Part of a small language model's weights.
Size: 11 layers, 32.9M parameters.
Architecture: LayerNorm before each block, biases, tied embeddings, attention and MLP in parallel.
Training: 411M tokens, 6275 steps.
Each number is 128 + 32 x the weight over its row's rms, rounded and kept within 0 to 255. Layers, rows and columns count from 0. Numbers have three digits each. The size before them is the row's rms in percent of the matrix's.

# layer 5 MLP up, 2240x448, rms 0.0162, rows 1245-1276, columns 224-447
105:133076148141120135165108126146147127080066120132116144139135156115068170166151099149142181118093172135114136142126109134189092189110120145125089117145119069095183110124082131135150180140093143161166163100114146155152112158101107123113092080147165110073087124103129153153159159193114126098115134134112099152121126157119123113123189132130158122144156136100146116112127057103147128176109141101146177124187163115165110167110148086187094199170106186048158158142093127109134118129145114095113059162065115126120147143074104127130182173111143106126120096084126100095099167159109144098130159152095078127113125137128097172145103177168127127047145159074091124066165094177128177134104
115:073071077119162103166142142117104161053109135118099170135106133093146122120192096115159174103112082147150125092156141103177119116131139119120159138127146142095100133129062159148119108158159135180222028112163094123074159127118117062090162087143137125151163119191105168093141135130127145213108151117125090130141149160145144112129180136149143098091133132123132115107173163138145058156163081103073194140120127107101114169198146069154098139148169122124184111116120151079134122125120112110110128103069140160112130110172168109078129138140069113078089092091146098082146135135091145094159163092094105164149130180088089126120092200205126130114131090147205068157142140119124149153121
101:103127090124148103114140164139129165093093062072149147175118109142110097055143168121161117188109160168141160125131116162146180091114074127072141193135179163152143133062093102167114109181162123187097159144101122102089119143177117088134129116210142104084132075127107129129066111118129138188120106184066132115119142142154162170137131097137137151115174123154116161084100123132202120099105113114116111135161060098125106123116193130106120131163208157088133114106177136095163159128142070114093117101120119111115171167162132109144055122185109076071115181169065160108189093159091090109168142099124137127108094138148118136063122189147145114119136149118097129231180135098108190127154
104:031124077076125160169126137153090084095113136162187123126128111090100131105137106151148119105097178128113129130123120147110187181117129120155097112154157181103131091134139122092133123188140109111181104101154100150139216140125140108122133120114154092147164130152110098118164184163141114154121141153110154122120201175141109172144107066144217127077132144093092149140174105146156048154149102159086186156149145205103029137149096090102139082178182109090157100158101166088139101135159138117115062140166130111147066112097110108138143135144135162155102084152177129125114142105130125121129128072105123115062075084103195089134142109123156107078144158077114137123128112084169198105119
097:137091146150148097137156100120101119097131136125105097120137139203190107110170096101124073140154124179137105113117080076141099117127053162107122120146092158098105147135135125165098125163077169127136139116115114167119202121130060169149154131133120148092204169102135130137166140074102148154121123099083115147081124103150115104145132133154135119100160169158139142186092141111150145138144111106128188058177111225124096070123161031131149131138124140163068095121132111112173148123145117134119106138094072168051148115154122094170127046158136141129098173098164171108121178070125155173101085124138115114130085125112163134115110148102064112121119131086144126210080171113183093104127
102:199138154120159134145093145140123130140119071100078141153121175123170061074152112111144092070128188157097142103156134136118083152103159084187109116155131143039165097158126133096132100066188107112131087133182088088146086161122102127097104128149085110165093165076129125160109067114097128139140117177107135125114128170147176140117090151119165148129155161120150068200111104142125131180114118153140065132121102122144093163125127136080068102099089134117139142101090107143151090105089113138180178078132098165135139164165149150127149154147103134075113075121148083162154109167151167136146052134168139120111148143132173096085114162156130128118066112160139162180171112115169231110130
112:103088135145173157145187147132150113090121135104114151147131105156081133126158087168137113134123137158139066096147169158136079160130125071116100142170135166137164121086091145159061099137153194144163047092149168109151044085158129134056136099112152124134153151143073192135130138099111127151152161092133167104170125202112135189178140148162164058113142133152102154102167144129164062114147126145134145192138110167151125123085162118221142131093171115073120152124124130100168152116128065128081170116093105078154109138150093163083125168134135087124146137189163119078170074164170127078104125151100110127148118154163128173090121190102145145106144171137091170145148103038134170087103
093:129172128091117109117109146152185086094099135135126109021141143133096126143132122130115172116085165161196095111111112135104182094093182143133188156107140071141178141139134189146152130101160151090180093167110122140136093150133154113153117149115100111124117102204159093148108152130128108052160151105111132103144157161111149217155102162136172099100148133095131153111154213078116063125148077127116114154117158064118129140155215120154139176126090102118110114111089147158167154155134171097108180127115139118078132131148106159089169142124121090085135144105111131166097127147149186060152105181122158153137137104189197098127152160157138155040103121121122150112114127056134146168065
105:146119143156129095091130142101104128124071173109108130135127184238178093103185121072099147137145162171137084074188151099146141132138107128127133131167112188127176114111159131088166102070115166075142091139095137077162119110129182137037121098124129083132163204082114166117162148128054116104125158141148087109135122178149132112165173147167106156104153129123149110138134130140110164183115124139128126083130106151124136079159158124138113117103149109101104127106131169138177164128100115134119173130151161178117104159132175123137101137113117156117134155153146114086163172117208053124078092137167182105128121064093151160134100190179164144133135097170155103134169102124152160162052
099:136156187137177122195108169110104148096120141116082112091144108168132122133114089153117136090023105116174121094153119130102117133067199169108114116126063107113118062145206152204143155110116184107148130101174149110118075096127090114117023122117113141123167120155165132155171138175045132121083128128128106177120163116116114128106081136108139136117133136128117113134115145125123131199144125137125140153132096139119081158161180158108165081110157169129107107145106163121137120122159102128065133134124114173162164136129116184093113136147133135169118129143174147088159135145156149135110095135130157099095172078120060105133103239202132129138090062151125104147129101116152133120084
103:152141158122177139147100127162149135202145104121169072151160149139134097195112106125120091108068144130110139135062127105142103122114089141108069107131141136119159175128139108095097128118146157137068127135182193079152144142112092170112106116105074152150115104196125105134089093099076115142134073059106109079125116117103130135089154105071146056097139140136131101148193136117194111118092134155106157128121124124147096155139156107126100085127187127149135143122141113108125115118184113125158127039124156160157167140049097142146081141121075103122119089131155186142143135110085104133145013140169097161161133170104167159129094110160146125123114087099114119174147169129154188092153
096:087091146100120107186171135181142137083144193133120095129127100121082076090095102140123105123110160136149092100190189129151089168089146077127134133179042146127149104141082110142128175172178189168163108138153165138163086108197130107083171097112172150086204172109120070136164136125128055181059105090155121134132145142107162166077144112208158083143082165104125080127148164175098152161151145115132111121143123061193167103108113138128160131127132129081143166174142120085091097118107111147111126073126068117177101171131132102090150102155143107133110050083044145090133101083130176063160090136118116131077146148159206159149170183081092094080140137088150129150093101099138106104185
102:132142138110140161125169166132150084104109165057120081116108137138179109108144082062088130138113173068107095039163131135147123112166110148111143152109161104204140139080076150140106142115169121091096154118099193091141102147109172163088171100155083133147092162161099130179172140122138139085071161118149121096114115143127132131151124092157230155056150173112108091126161162095153145107121137120094138086135122091144159076173144144109182217138111133103087102133148147105074124119138171131141195082115156180093113137118120086145158184115117122150073134106136075124137083089151104128115070127143139145144123099115096155072141140112167128080144114172160163206170103087120153104137
092:098098121109112095139113117086126110094122101119093177128125059135095150122112163154125146169067157143159146027074117106098100115128130123152093101120143106105166133108049168137158108072086161148096132063117160102124094073162157120066137097118081086154133128152126156137116141194131057153117165118131154093116144157099135123128144137165191140129160176066150106108117097104146107140126106161166075060127127151171142107103156107122180119060148115168124128142142137124137034109089160119141149088147168164115079125100073151123156135125146149127123163178147135113183140141162149057057093185074127117144125088174100132190056152152144112094143139122106093099115130096116099138062
088:149111136097169065138095169163155112118096089178063138108132213174112111031096150179136120162123110136183125124168191097118139138127174097011144060144117108102143116124168128112070143090102134151147157128154087163127145117113094138094153144139135130111099169110118126117150066125124101141074144080104164137115117137132118163119104123169118136134100142111147173122177147130163141119148068071076197097177101158132133124127104095165136143101099125113131174106079122084111128124135159118128139052065097170135148103093123098141049065109156041124141209150204125123168145066146128141095132136173136088175181083194128116132145114122176079112140121163118146118097101136103157126223
097:144158087160097139120052185118150166131139120175116149090129065150156129085079143159131127112120186090102155141136167137086165195078124115142151132151159117130125136126102109144174125062195156186114110170156120057153152201125097147152143125171124084126146128123124221168116133200128118179140179109099118157172107158114131047126120115147111118113217114108086131090139137109181123086125146148124160066124126076144093126120133130168116122101154127059124103123111104069129123131108094097137150086112074141120113188144152064143160093105139082186056140163114170128169056117145063090181122073148122142145124121141114119140166105107153110095131154217157134199076130091133146100107
107:101092148106126139104161139114101112131056172103167153122140153112153091122096127092096041096180188113118121111128122140144167148097130107169106126217107129132082138129155079126145177145193053187170050111107084176145214189107113166149141119137167107113154138149167147075100183158200116170112109160116111167092149141107129090143094063185165078147127138181107149213194178096108113137134062134082129148149146166134107105159162138100131142081124089098107133143091159102064135135144112109120063135145129106152155138098174126130202129101100145165083094105089074095105134127110093133111117123150103113072050127109197159139156121169123105124113164145120159123117132141143101168086
099:126195128086152107183160136093182119117160184132092132124117129086082106127148109106152119098152131104187132128078130169138166157134141207126103076136102115160156066165146177124039190050148089113111118130120104102132165141107092099133136105162159100119130141165068123121156172113116153125086157116101081149141142140043136135130133123115178149126132127153117168126146150174140078166125125115132173110122064157093119121177155096107147116139126119083070069119132137145120179134168116140154088158068120130112140116073116055101119163107129129156093035100083137153124118092105074136147130105165112140157170035148129107101114154138105138107091127124218158117116091129155107116076
099:184106136139134141127097118132125148092059145163096100116118143113142139162164113114133158061104108102169122102121082103158162126170145106135122110107135163154146097165101155123121200141118167163157061095125147113055138130159162123100146107174083131096122136126112163126158148158110081120150164095118192172165126123120104206155098163135108143073111158119178162100149118134154074132158098116127107125164130124098081148179151130135138178130071138128154147166063143108181088125070148118122165090147132155103088196153092167062178101083119157106087131163188154139162180121108187085143152090095109081076136150125160106137125164075179094085131057106158095142168094088140114117131
096:145106081120125138124121110085178111171127068124168085137137118169104132129118065088160139082171210138162097082105160067151161167128060083072117157151134144120139133099157216133116134166126149097161126130104156159136079115097150118062186116156140152074132148129140069145105089086200119089149154147165074109099125115129162132168114115121122125129128100102100152130116194091128164098171095081156112105154147143114102095182178095125112185126102149113142054134117177131127154147116190111068146092107143099154172119088155069170102165155163121126115134101122132064123173050146156117098140209137119078179105130123108105077173113110133078118166124158120123200112037132118151105150
100:119107125109153184105099161140136129060092181125121143129143157159093089121116137102110164075136184120196087131145138139146149096051168151168111135151141125124172113097150165122091155049091129105158142120168175102157137157103122171050135093167106116138128140131096166127102125125144066117168118162069087147106117139131157150109126104147123091048118143088136098148167099126112122146168124118124091153096106135176110094158175135102109113184103161127211162113130113123121085130127097112144068087138171143109135150115126108123168140145113123136123127171123127166123147111127156138144146144156155149157091152073139128050143133132142139125081141118175170150083108157151108078094
093:184090096108172087123070162104085153144075093114095138148122094109148117110105114075166069105131117133152147109182138160142061116137094113098152107164078137072133142124094106149155170195079126165147162161135140161080155139166112110105185108155136120172126196073094144106091139141214134136093204115134090145136109152148151187128131139133088165146124145149161120153133110050126195138132082104149124162125122165156141118108114122113133159105127164174196090109148141103114151147093170119056145144124126147136119121105166134118060095147128099103115064136102131038114142086091154103094113187132100143117137185196153100102139120102112097138068126147124081115159108169133156116123
095:111124205141107134107083116115152160174099091053159131109135101155116144082166112111169145168099195149130159178127183096120082121183119171140092134108125120061129140110141139123105124131172112198149080149128187100147123139141132158103120135193144078149140172118108177129120133101110108209122099070176185106158141146117167116139137151176142093094128118150135089174116094121099150138151059112069168113158082096138117133127149116095110145141117131144114193166129115077094180128126097149097133101162108122168157154156105148135127198145114074101098187082171132134112127182174121120074150139134146162103124125140082142164134134064062081145139137105120145146097102198131151075168
098:134152166176191075153162119100201100070091127128137142130144137148113142117136133106088140123082183136122085113143117174093155101138131172145115112109129119101234142170054091106089083097150074158098205164126122109144098152117107136131163085099135176122098154123085117153128125148133126099179123149126139096142106064128163139132151117100161139138133141157105155144171097119115119133086099139126174101160111149096114095099144036115131121133190116108097102137148095081163140135207092152133098094113149148170097143092138116157115141111123133104130191159137162109201102135165119138220135084131143169155108176095123161096145181189129150104126182079133147199193124103147113124153
097:119103166184127196116131145116118135120143103056110149156144165138142114109114110087142163178070215159187172102111143122112160115134108142145158148120126126009107126123097187165104206127167058154130138148148084153122161148123073127128175133105114214103159154186167149101144161094141069092175138106115176170081144145109122158133085085069099146116108128193177124101094121087083139120141103096106115144164108171120134133135167154121158115112107112105099128149152158141120147125195107105097148152163103114100158130085124095137121153111092149159162130090091108136148134135100123138142083119134143164097148023197154124198088108073152126092140196088135129164103126150176135134105
106:198137092140152140148116122149093116144133186158163089113124108110130180133113138149154158097132085152148142173175114105150117119068072151089080127085080125108129129132167128142107112137112196206154110132162150141118161134146127088121148123124085146116118154054215137079112168155134110176159145125205172118160126129049254083152110107165102092135134136104131117187201118136155156116076160158121088162162089115070175106138085130128137124143140116180097169092102128102153160117130097115026087126178134099112083173092112137117104143135117020130139154163141170105137127208113108106095118100156058184115128164117153149118167120111090102133134111141119152116134070095143139093153
107:052081107140200135179139142179153125073091156126111110117125115152150112181100133109139145162091094127125107109121166080095128182165189142098065113094098115105194156097097171110074168153150166089156109114135163133158101146089112085082134084103146168116127141184121182219118153118134164116147163092129105119138098157141103134116141085165138086113210158126163114114115098141145117112089140131080080155122118129124079149148105060083160166110109169028118110183142156080083150125081107124098129110116123205157165190096162130113173102141134140095066141148152086093084157124112100106127125113196124090129185103088132138094108127159153121118128127163117157215217091064158123096165
092:115091116153152123120152101105115117102140141155119119077144132165126102127111155077145128112068150084178102103113131077171129116156115121128125189143157115105161093107091190129206101103144165102152104120200123154134061080130166099108148098175142102161121123112086130147146135157128103131146098122183133090087177132056121113151123173141127145132097133131128159106181096166084075170167132167104132081171139132155102119114195115113128156115103113119120156170090167114157136129086118128111151173155205117135210127148103173167178121108131135105076122079196083078207093077197136116073086151147156124095149160112081136118146205098104084145089135130154088132113113101154120120204
095:157123121111115163154128099029112137132097113175104127157112174077144129108104083130118182139100164180100083151054099162123115185117129126105068087161182149152128118112058107163109169112096095133149179065142133140158150117154070076116127125136156224071120176120158147104071175137102189157107114153064164135129149104089123088153159159061153136112150124149163154132092098136129109117086060163125121096115131114167091184068129127139139130141117141120104116158099123123168111126141129096094101108138084042122204114157097139201173153192122089055150126131115118117131150096116129111057122100135099094131119134158118168118154099102083098126141090145107087123111173117132162134146
100:035166161123117200155156155139113112062150115170132117119110142156093164109122129138082141112110142170132144131110129235114168163155135105112113081139112148147136138054131131151191189176145089144137107115136089099150122120221148123086169126105088134154204168070133137098178080102108131090090095084100116147151061123080145139126112222055154139141173126143114123113079122128086147128126104157161107147120104159112120115111119150106155139068158079129138122080139111175160154124128188107154129085126164109098159155144164110085126150139151109151164144113073232168110133114097122115130128110072155156090152170077166168052126234142212146082125157125129131113113096061129148154183
094:189117152108110125168141128111156202129135070127135110128130104112160110129122163172100148152149167139127120124140128110094125125126120099136132082133088070111134140107111124151101182140174145057125128141132182218098132162145051091131155147146156153150176170128204135116124137123131098143117091081146105139093112165146119087098139131144152103112160151109225081111092127153096107101117132149116096118143135165172105163131146123179161183107099111127126098131089127081088148110087156124126128168196083086115136140139172134082176128180105095128097168111090119142125135135151141148144121157112091139110082083103180133115147098124195141141126097152109119109054129134139148097150
108:132081139090193102154168128114168084101098122136163129144139134147107210143106096149104100104107144080135077122106131078130080104161143198116070162117109117119118098143090134156088120175106125167104111157165114134150094165105122085110144136136117092117105115139178133085161084131132094123140176110182129143123143165104143169135033108092123128124109148166139156181116149158051124073128132099135129121124132173094135176142165105180136138117105167075156116153119107155123147129143151119090135100128096098139176160113162162145087152117112114118092142162145131074166129156122105063080106123105063131091103232152144155137092149111137154168131121142137097114138164149171146041116
# layer 5 MLP down (transposed), 2240x448, rms 0.0177, rows 1245-1275, columns 224-447
098:151118098125182098101094083096126220151174146078181055124131107092174145102111163129125172143165113099135137118178073148131084085230154124154098112122161102070084126119131072147163148151138077158133143169132070127149165108121158125178180140142125106165150168080140103135107143178124205147133201168073073142114164120167111144167123119146160117100097138107164127130156118139133187162075122173107086144069072114123109149119181094130149095159133134160148108184107089156161114169118123114090156158078148101126120129096122142131134167172150131132124130076123152074100187114096103145126112082121198154070090157104070120077116160186148114101064128080128130122128076157129218070145
092:110082159084116105169147089128125126116137123143086145115095120134141151101128108066104147106147128111145125131157133135112123126124086119159186101125112109082105135133069133128109171140104143114181136110124150149085137137095165136089103109101103099143150145176173146060145150108124135116109142144127129146128133172178068080187088114079096162175084176134124133109189131097151127189083119082157131167117177176142079179176089119124128190131131128149243143106141126149138137177165151207121118130093132106170141151140109122153124128145145159056092085142092073149107159160116105094129182156178116113112089087195157150096129150171116093161118167131136114119120118144000169153105
102:154127122116103133165205130141125147153104118181174085090129091064093142097120112114103096141073131154154086191138145101077145140145170167212136061171117110088096174173146169107139151184099100110101115149113077182164178145120111120113097153110084111160085133081159121150133116169079168117097134124125141180123117121144119119121164103126211145105065118124158100115145112159127192164156094133158137126086173191153155090146137197126109070126139102161160173067087148096130107130164118104110155177134162135121071138209107118126189123195109135109165066151136100037127158178162127139107127135171138159107162179099116095113095126126105104089121121197122171106108163099167145110142
103:101142197047093163117165123082146103130138126155095126200134114136124085114087062100059086107184115089176146160129126139107118143147158141108159138142120122172152149113096147127150089165121155090075110119067143077119107149104124146123168167168157135144111076087091111099142116094100118102090103112131132136133114092137169146143101056136125138142115120132155086073092196150136166137120175145141075167195154132186188100097090153134109122100128149108163135123155102073110129116130172179187145145134093138165179144158128126149083136151116125133171153101163084113073158184122110142099120055085121175130182157142052120170111157171072098119136176220148188110107188128049077171099
101:061181052104105121121102150084111177129122176095127142134133076056174089085059115108144167169124134133181184065114087110078146100139147137151167146187221141117131120125149186125134124096147121116113101122163107108117145128143142106157152179144135066152066097114150113097075119138135093164122135159144112142091144101142179142115109119119134143147091169130141132106088145126151126114071124146138084128114162070175212150134139127094107181092097128091202103168139154074080140144122118071092111096164222131142126094131156160123148152092119155155169138134119103074102128156105171117141132114123118143151171145154028124200170077125112114085165121078108116129176080115132141136098
097:068073135139086105151150083147091120137120138131116070131149088148061151154131140166129138125130107144109131042110127104116136137160127148102123135114150130179149143104116147175109130195113160166137110205116129135123162102159134183138133080156122112105096113190107098116090154145116118168152157117080107098101161143144104155133160139126144150106139094151094165054176153137148106162110138139184112158137172057059157087181152104096112152141142108131098082116153177055139108113108166146167143193130121148097139151118055112124097132138178123146177189097104128091100096160125120149127226170134105120148150114115096129108105118124189126082224132108095100149170107074135126165098
105:106183153154149119120181180122103145130074125072134145148102144154175163101087116138146181110060110116153102140141170114119097133124119147102141140126108114158090130104112118131133118078172122162140096101109077163167088120174130102088116100140103162128100116146120123142123100146085118138085127079150152135134184158138118136089131072064166164122155152171164077144110162136151136095150101173090161090128110169127146140081068126088132120150145098140151129143139168124112160150087082121119086086164141128156154124138137128165119102104107125085106087106138117129152141149117101143109176076131062124080126169116154167089142068132093157190172073098114129132185160155094096090139
088:150132182163131130105169143115088149190077116114169079170151117141134084152186142154174130119147122111056163174061105077124113140131146157170174143113095145096135107074145084133147185100122085051137142155160145126136071091076166151082086131144154141091125150148055155122139148177158166139164095157137145124141162135111139110152125121172085137182098158148095113141134109167141121120191108132116145158121130189114135047124114112164135113137114171123174137132078121173133123167104139133146119115094164114142106134122169146153139117090138162086124116116141171158125086125140085095188100135067101091105153070118128061138128095150168210123154089149101100163116111138131089136116
096:114076110123151179149123088163082123101138139130167121131128117124111143178141119133152176126049059102090122101125119144137085122096119075162118124142130056145163125156097088191087128085148089101140111121140084161054128165123091151155084131122128177136150111157095036119157119138169106141135083090125101110110121128147094152118099117106174088117093160149195165133156156117118138130119167155101168169107144129145118109063174147180138189130174171141126153120098147137093140094133181124112102153086122108151240115179124152146162115111130101067096142156100047148092139128087146191119157112136086067111110155174121153161173171099088116086121139103151140097110143115132114113154
096:172140097166126156158131117083128110157093165114087143149135178119081178123119170079150142156105145146163174148172110161192157146164104075091128117154186096122155114078067108098109142100129142118058117112095126111144126122139161097131165152110162124131119156114145112112180099116173108193164138129148125090151042118137096162081163102179149147130064112135113145167153126141157162051171129148107134131104125186140148099120179077132163104077101109039127130173093080108127157130109136145185097175161123098125133181083111086145159117129168114132171144125133091184167164154070100080124121181154079129162103147141133135107094072117132140085112147121190168101139118120155126106166
102:103143190110105130122151038108092123136131162160155103112104102128109075064164084164142057133085092123152093173132143156143101149179119089130116122139096103130122170121095124159105156126089076189132168143075173092164098104135156128123166117067133116135140060102091138117151155082145090096146111163116146093144167134106058139145128208106141112108114108085125104179037126121200142132177115140112112135145084164169134128121112156121169140094126140179165109135130107136135168130141122096109129167116111144130118120162113147068126131161162051116112106052175134139159089137131170104113146086112127135154102156110120126137137183178164075139100224057182127126172139143161145141097
097:110163113142183166097142088135155110153194086119112160080120107128136142166174135121137098170115178091098142100139068075090093171200123175146130120075142161125100139146161135109131109090072136164084097199099130075088138061081130067163093132191092162159071104093142120122115123152149154068201106134135158067127115103118110070166117125073142132103164089110154124075113118103181103113137104093167157144152181217140105117142192182154128133149078155132047151109148056094104167126103107137141190121144129139154120182095120110108115175077112124113148205113122131115087098124113091138139153153111147137139138170135110167093096195109117172099122107135087127136154128137137159103070
105:133107144156164142160078122146120074057157105107144146154126103094125142128107095188130038156033114166141152137112142086126109103096152125175136139132129116125110111170167115163106117095134121132181134109116095150207203112108086092085112121131115123158205156102167183111177146152123104179166152095150091092111094106172104118116118148054085144133213134086154193151092116149130135114135137124149136086139152172155130166101111123129079048087079178115099115133138148128157189115101129110086135091122116118138083100204127223130068109163137170105127121128160195121115100135125156159187134201113137117156114121144108077117179130095112105139077121123138184122122151160134125088113
092:077098147163094117109134149171166129163145182137106156139141122075126124083112139084169191025135084165107123185124155099151156168129120137133120096138139133111105048149168098134141119195153119104158162148147167166128156165052124145121078091097159166114130170117134125101141163120153189109101157169094112143117128106133118182089138128140087171132118153129099120152176156108073138171114097124097160151110120122133192147158105095157122140119155124146083121142152159166179163134166133123141076131142132035141092179215115150135119106122122142097151109143122118149130117133106121157155120139134072114089176137090134111129178059127121105134083076136172201110123170123125147111125
093:130138181151091116102110094081136150119196132114158124163108081114141134189142070183152101103136143130104111111089116145140130097154150150169154162105065176146116127141113159119154186170176126079097107105145106102122058134136171122147118112147186088155144042103165112072155200192164128087130139130141108133126134100100167113131137111132139094125146135115092049113050193116103134119067140135164097112095132092148135134137182154077180118165147165108105020137129138180119118164104108127178146148179133126113167132150137143101174152147100161181125075103075111166101123115159129131108139150087139129096111191106133129130136148170160143125095119089125110091154151122132094133092
100:147108186145176164082170168134139102158121107140191099121154187123121142139171114094140131188135147138137101074136116151187064093147100126127144108071132145125103100107193171061150180137099072102122088139134108137152162118114173143096094132153094169161102133145112085141158100129133144080117157128125155127129126073202101179072163136116129176170087113085157099177100154140131110148076120118173110125122049196108137148113095150084118107148076093103130137135103144144111155122146126120126155132118159101132201139177086122109116189122105173142137093112117145161170126146145130140125075197098129148127145111131121106115107164120088148152095108100138129163118152188131122122091
106:093130060191084146119145142128121062143146074108100131093123088173115107139133101098095111134106137154105155127066153057132125166108116139118140145136141108128091075129130158124115139156120146129100120096095131108101157114127107185131106111179117143049113105134150163167164088094068166096143177083145097067178040064123226155097078095158133139124204128085086148079167051098149155148118119137139107112111126129142163095125131096128152091123196127116140059168143082080153101104131163127104146177140137118109134153139116126132085129111082103081150146118119116164101123140082078134155155134151137115140098110188104138149113106098111113075134136156147123117104151137111152166123
091:115099132138113100121092182126128148136120167148165095136156108193128148136115115063112119096048076116148121081130137143149126126158111080096205157165136162104101128150110114115142097133137131156088171130117120115139158082152144151122154099094107154112142128170152105133112102141137099105111093078062110116133151148154171147151197139109137189102121172133097129172090088165105127070132187139074172165147097130133139110117126099186159153116173100118087149153150116082135126146120153117165133119126164159119124179116186111138103111153161186130109120120134115099150113132098138105153117129115177052185162175086151179100129143169103177151191182177116102109097129135036135168091
096:081092169165060122117086122153146122110127114101136139091123074079109107112065107105116136210116091174067122125102112167078100145128094115052095117145088138103111117127169132132082140139107128125156192150189157135105113114121083114104129091144093129097169130099121047194128140138127100158127098183129130151149126109128079121054112118161109137152101163057109067134142135151137160180078148156122126101070147066106183102153152135135076095105198106088111146160113124162136130108107145107149099153145080151137164128125089177161077070138144129098107033127110087147096142065095109120160073087144164130185152121116064102106131122194144099106156154150137173150123168158138133139118
097:136170119155145089088113105138139053130105121073120130126116124052152149059151134161111143118119096146116099136141180145057109131144122188169172103056099124145145126057106127197133117100134091097163147124153107080140141180187120154177134113147105127112133122092136187164215152130137144125135066108112149215113127115069096136105108102154149158149200179103174116140156091171100098169060164149093156079101117111116112112102134144095075124130122122166154196089119142139159103128123147130145145089136122192087121177145110160092129123113101088182123065144139141141144062210140094104127101099093164149069150134146098116088141172171108165070115161092177159151166142088107121136143
097:164082109163156116176122104109168091159141054152154045085125125154145127125126108134080093126138125165115100144141123163144131157125178103061175107102111153082100167180146158138236082134108187137125111147100112178163117058129153126131123168090146141127158146140144123176131115155092091204126158127145157165103135097154114068113139133122098155193180076115181215116147150141119190114145132099159154073177127157172094146128126116128091147121095100136143147058119106123206184125107158125159125129139082108105099093054153186097152092127101120070092180161105182119105122102185128116093132128111157176120116132153123076155118099125176136154178152153162076181070113070106117108147
089:142167109128078124109166131134152082115154128149149114138112096148114126116087095154084147170170148143126074147101109129057127101151169095131176135099160139184134112083170203145112175096231160144125103110105157077140115084118111098089148152133158133162103155108141048113153152134116125131145143104092159128114124108132099063133119095178166169147195102119147106087091153143063081109141179154169134098127141141154148150075153138149127078118121152158199112144195146174174125143087099146195156137161099159095122098101103067158158107096180150132094182106151128106159103155144134085126071177131114118067131126137116074157140146129157115136208128128176122089115098135108140124109
089:058159152135116172144194134127083138155146072154101106078129126173132174113087140130125162084175066053171131113146120195118126124116211158127119096119080110119118126122131143085150147144072106105086083141132112068100096101150159110108133142196152113117138154166207135150120141123120138128121105162074123164104110086174142127059161135073103169120049123149134110134091148111105077163037111083154081167127160113123109117143167130134140131170108089128163104073089115165135123130117135111133106153142133078098168089125123148107122134128128157098118074199105201158130120137152138161158096140175106128144116123102167079171114139188143125114114070151082151142162127088192171067124
100:120162141160087180081091103151084151114136140113144140175123120129122119138114116123145095151155094142097132146176179130126175160176199054114145140133104154182157134154138146153143131098145199109125116085135189112111112101083133115147135091138100125163122155118088118085150128130047122149055126081151103143131117126096104073069091150148113104111137087133152086123201150132170119162198116149179082152097147103191123098139119144092115132108088178117171100099144179207103088121158187072165118121156111171126118131129109149108138152206154145201155112132070100150170162146096135069119131136185182108085147069122110079136076114114165137093077140163113160120042173129104096160141
097:136135109112174115159128109156109102109120079172137108171137138166207114139129100097072089054086128134147185149124108038146103157148131152134161098114147080073141069107158130050177126122148148187092113088156128088161114166123139152094123119117160049148070208149157098098039104075112215126125074146094166131161102149111103132076129129121172172187079153110098124088133125145140144141082176188137136120091086157222104100122137130152123145128137148135183123105147119113128106162121147094109093120182121184130094129105128152136128154128106118130124123151145102115130142123127163171116098141151091133134103198126082139213135108154059128148141085206145118139212174080145156092126
097:146176186131080187131053130065145155151119134129188103165125174176048112082114081141053087168143094084113126115113102167125164197152136145139156084108121111151127101129145073093124118136135085128186102130137159129100152090077137121173085125135140114140152088149115114143134079121146148122151159171141155183123144105134110112114091144139142091070137156143114151125121196186153142087139152148054142130174193088108108093160108111154120115109156102150162094119139206077112182134155080137119151106090158103088199112100088096138106125136175145099102116121126084107116077128134100165115138121150118083082125064061123076102045132118123130146120088113136132130152109128139106138104
106:167137065097097150164148135120127114177117077145155150156156084148080104146159104146177100137132093079184121152149170131101127202078094104161186131096062140112121132106168084165124155104082122090124065139139113090137050110105123085204111080159120101163115185124092138059115123142115129126097155144124139150093098163134157088147087111088124139110156150103120123121126153131116162163074147130140097122140177141169138162109161106095080142159111132107139092130152170161171078147122143112070122115138098109172104102121130173076124127142192109096103178194135180134176089082169166103114143138109100086126146131061167146116131155096096137111088097154168072160078118084104196083107
093:153160179158137176082141130150186074185105163100138132154095195096124083151146083072117146109127160184047155137144106158061128160132147091105158143081090139124052102165132132140186090108097094143114184153114116095159097173095128114105101124166115191107178153106147112112077098132102102173119140148092116165126099105175129116116109147067156144150114133154109123087143140119123130114119120198076133133108168170125104089137139152173132082145130129116149093114131191175137072142164153130161133120105125124069125152114189113165143144151129111081101124180063169182067105136104090149141119144155146100066111146191164102111121095150173172051097125079167199113081087076144155112135
097:141150122079139123087158149195148162151110186092153100088149139115134055150112161102121087140139095098165152136166108081144120123072157107149182110097069106075095080168150156135172157110159172168112052074145123133131114128139149118123133159142120101073112093128120089132158127136114077121149141131165083191102127145155165137098107118171067150123116158124188108083131174158113160102135145116143120117161086126082103089159083192126141106130161139160150151139176151117112178131141186162157126164084138176108116118105133085102123073132145120216114103153091092131151183093166076147186129130112115175102181092130122129077139094155145140121103137082112125142133112138143094149104
094:116147113083119119189163107079126090133143151095103212111120101142119137144082140208153073171127106102122150088094077138082147139157149100120093158134127114115191149124159130098106139221077106138180166128132108100100138133146120171156176129199132123163071170140142147188074097130113111120108129155126122140089181118130050138146131122126181086159066122112166127150100191128101068108125122097141136086161144121114102129158117136145088126176074140084121118175128112108142137132132142101176107115123121116173086152153111133089131123089143135095139145053106153063111126099115084151156069097161081133118152142156092147136142128122135110135152138121165126142190138171079112196142
094:078142158118089127065112152137081105156079095151107183219140092142134152160168116097158150093156121114165125120112166156115137108154126119168138174104156199196140082148156116042145177064124129217141142144144114116166080058107153095131113129152154097116101096170085140114141123105100139156066084125096145150156147133160157123134118131105070161148104093106118091146132085053162097091126124126125109136132131084136178182184133148176116154172137104146121165205139140199134150126179146170129145127089100104091141125061151159141081157171090123131116075190106081108131068176176197112124118094110152089113125130136075098155149117134134172093124131156103122093110102120119110091081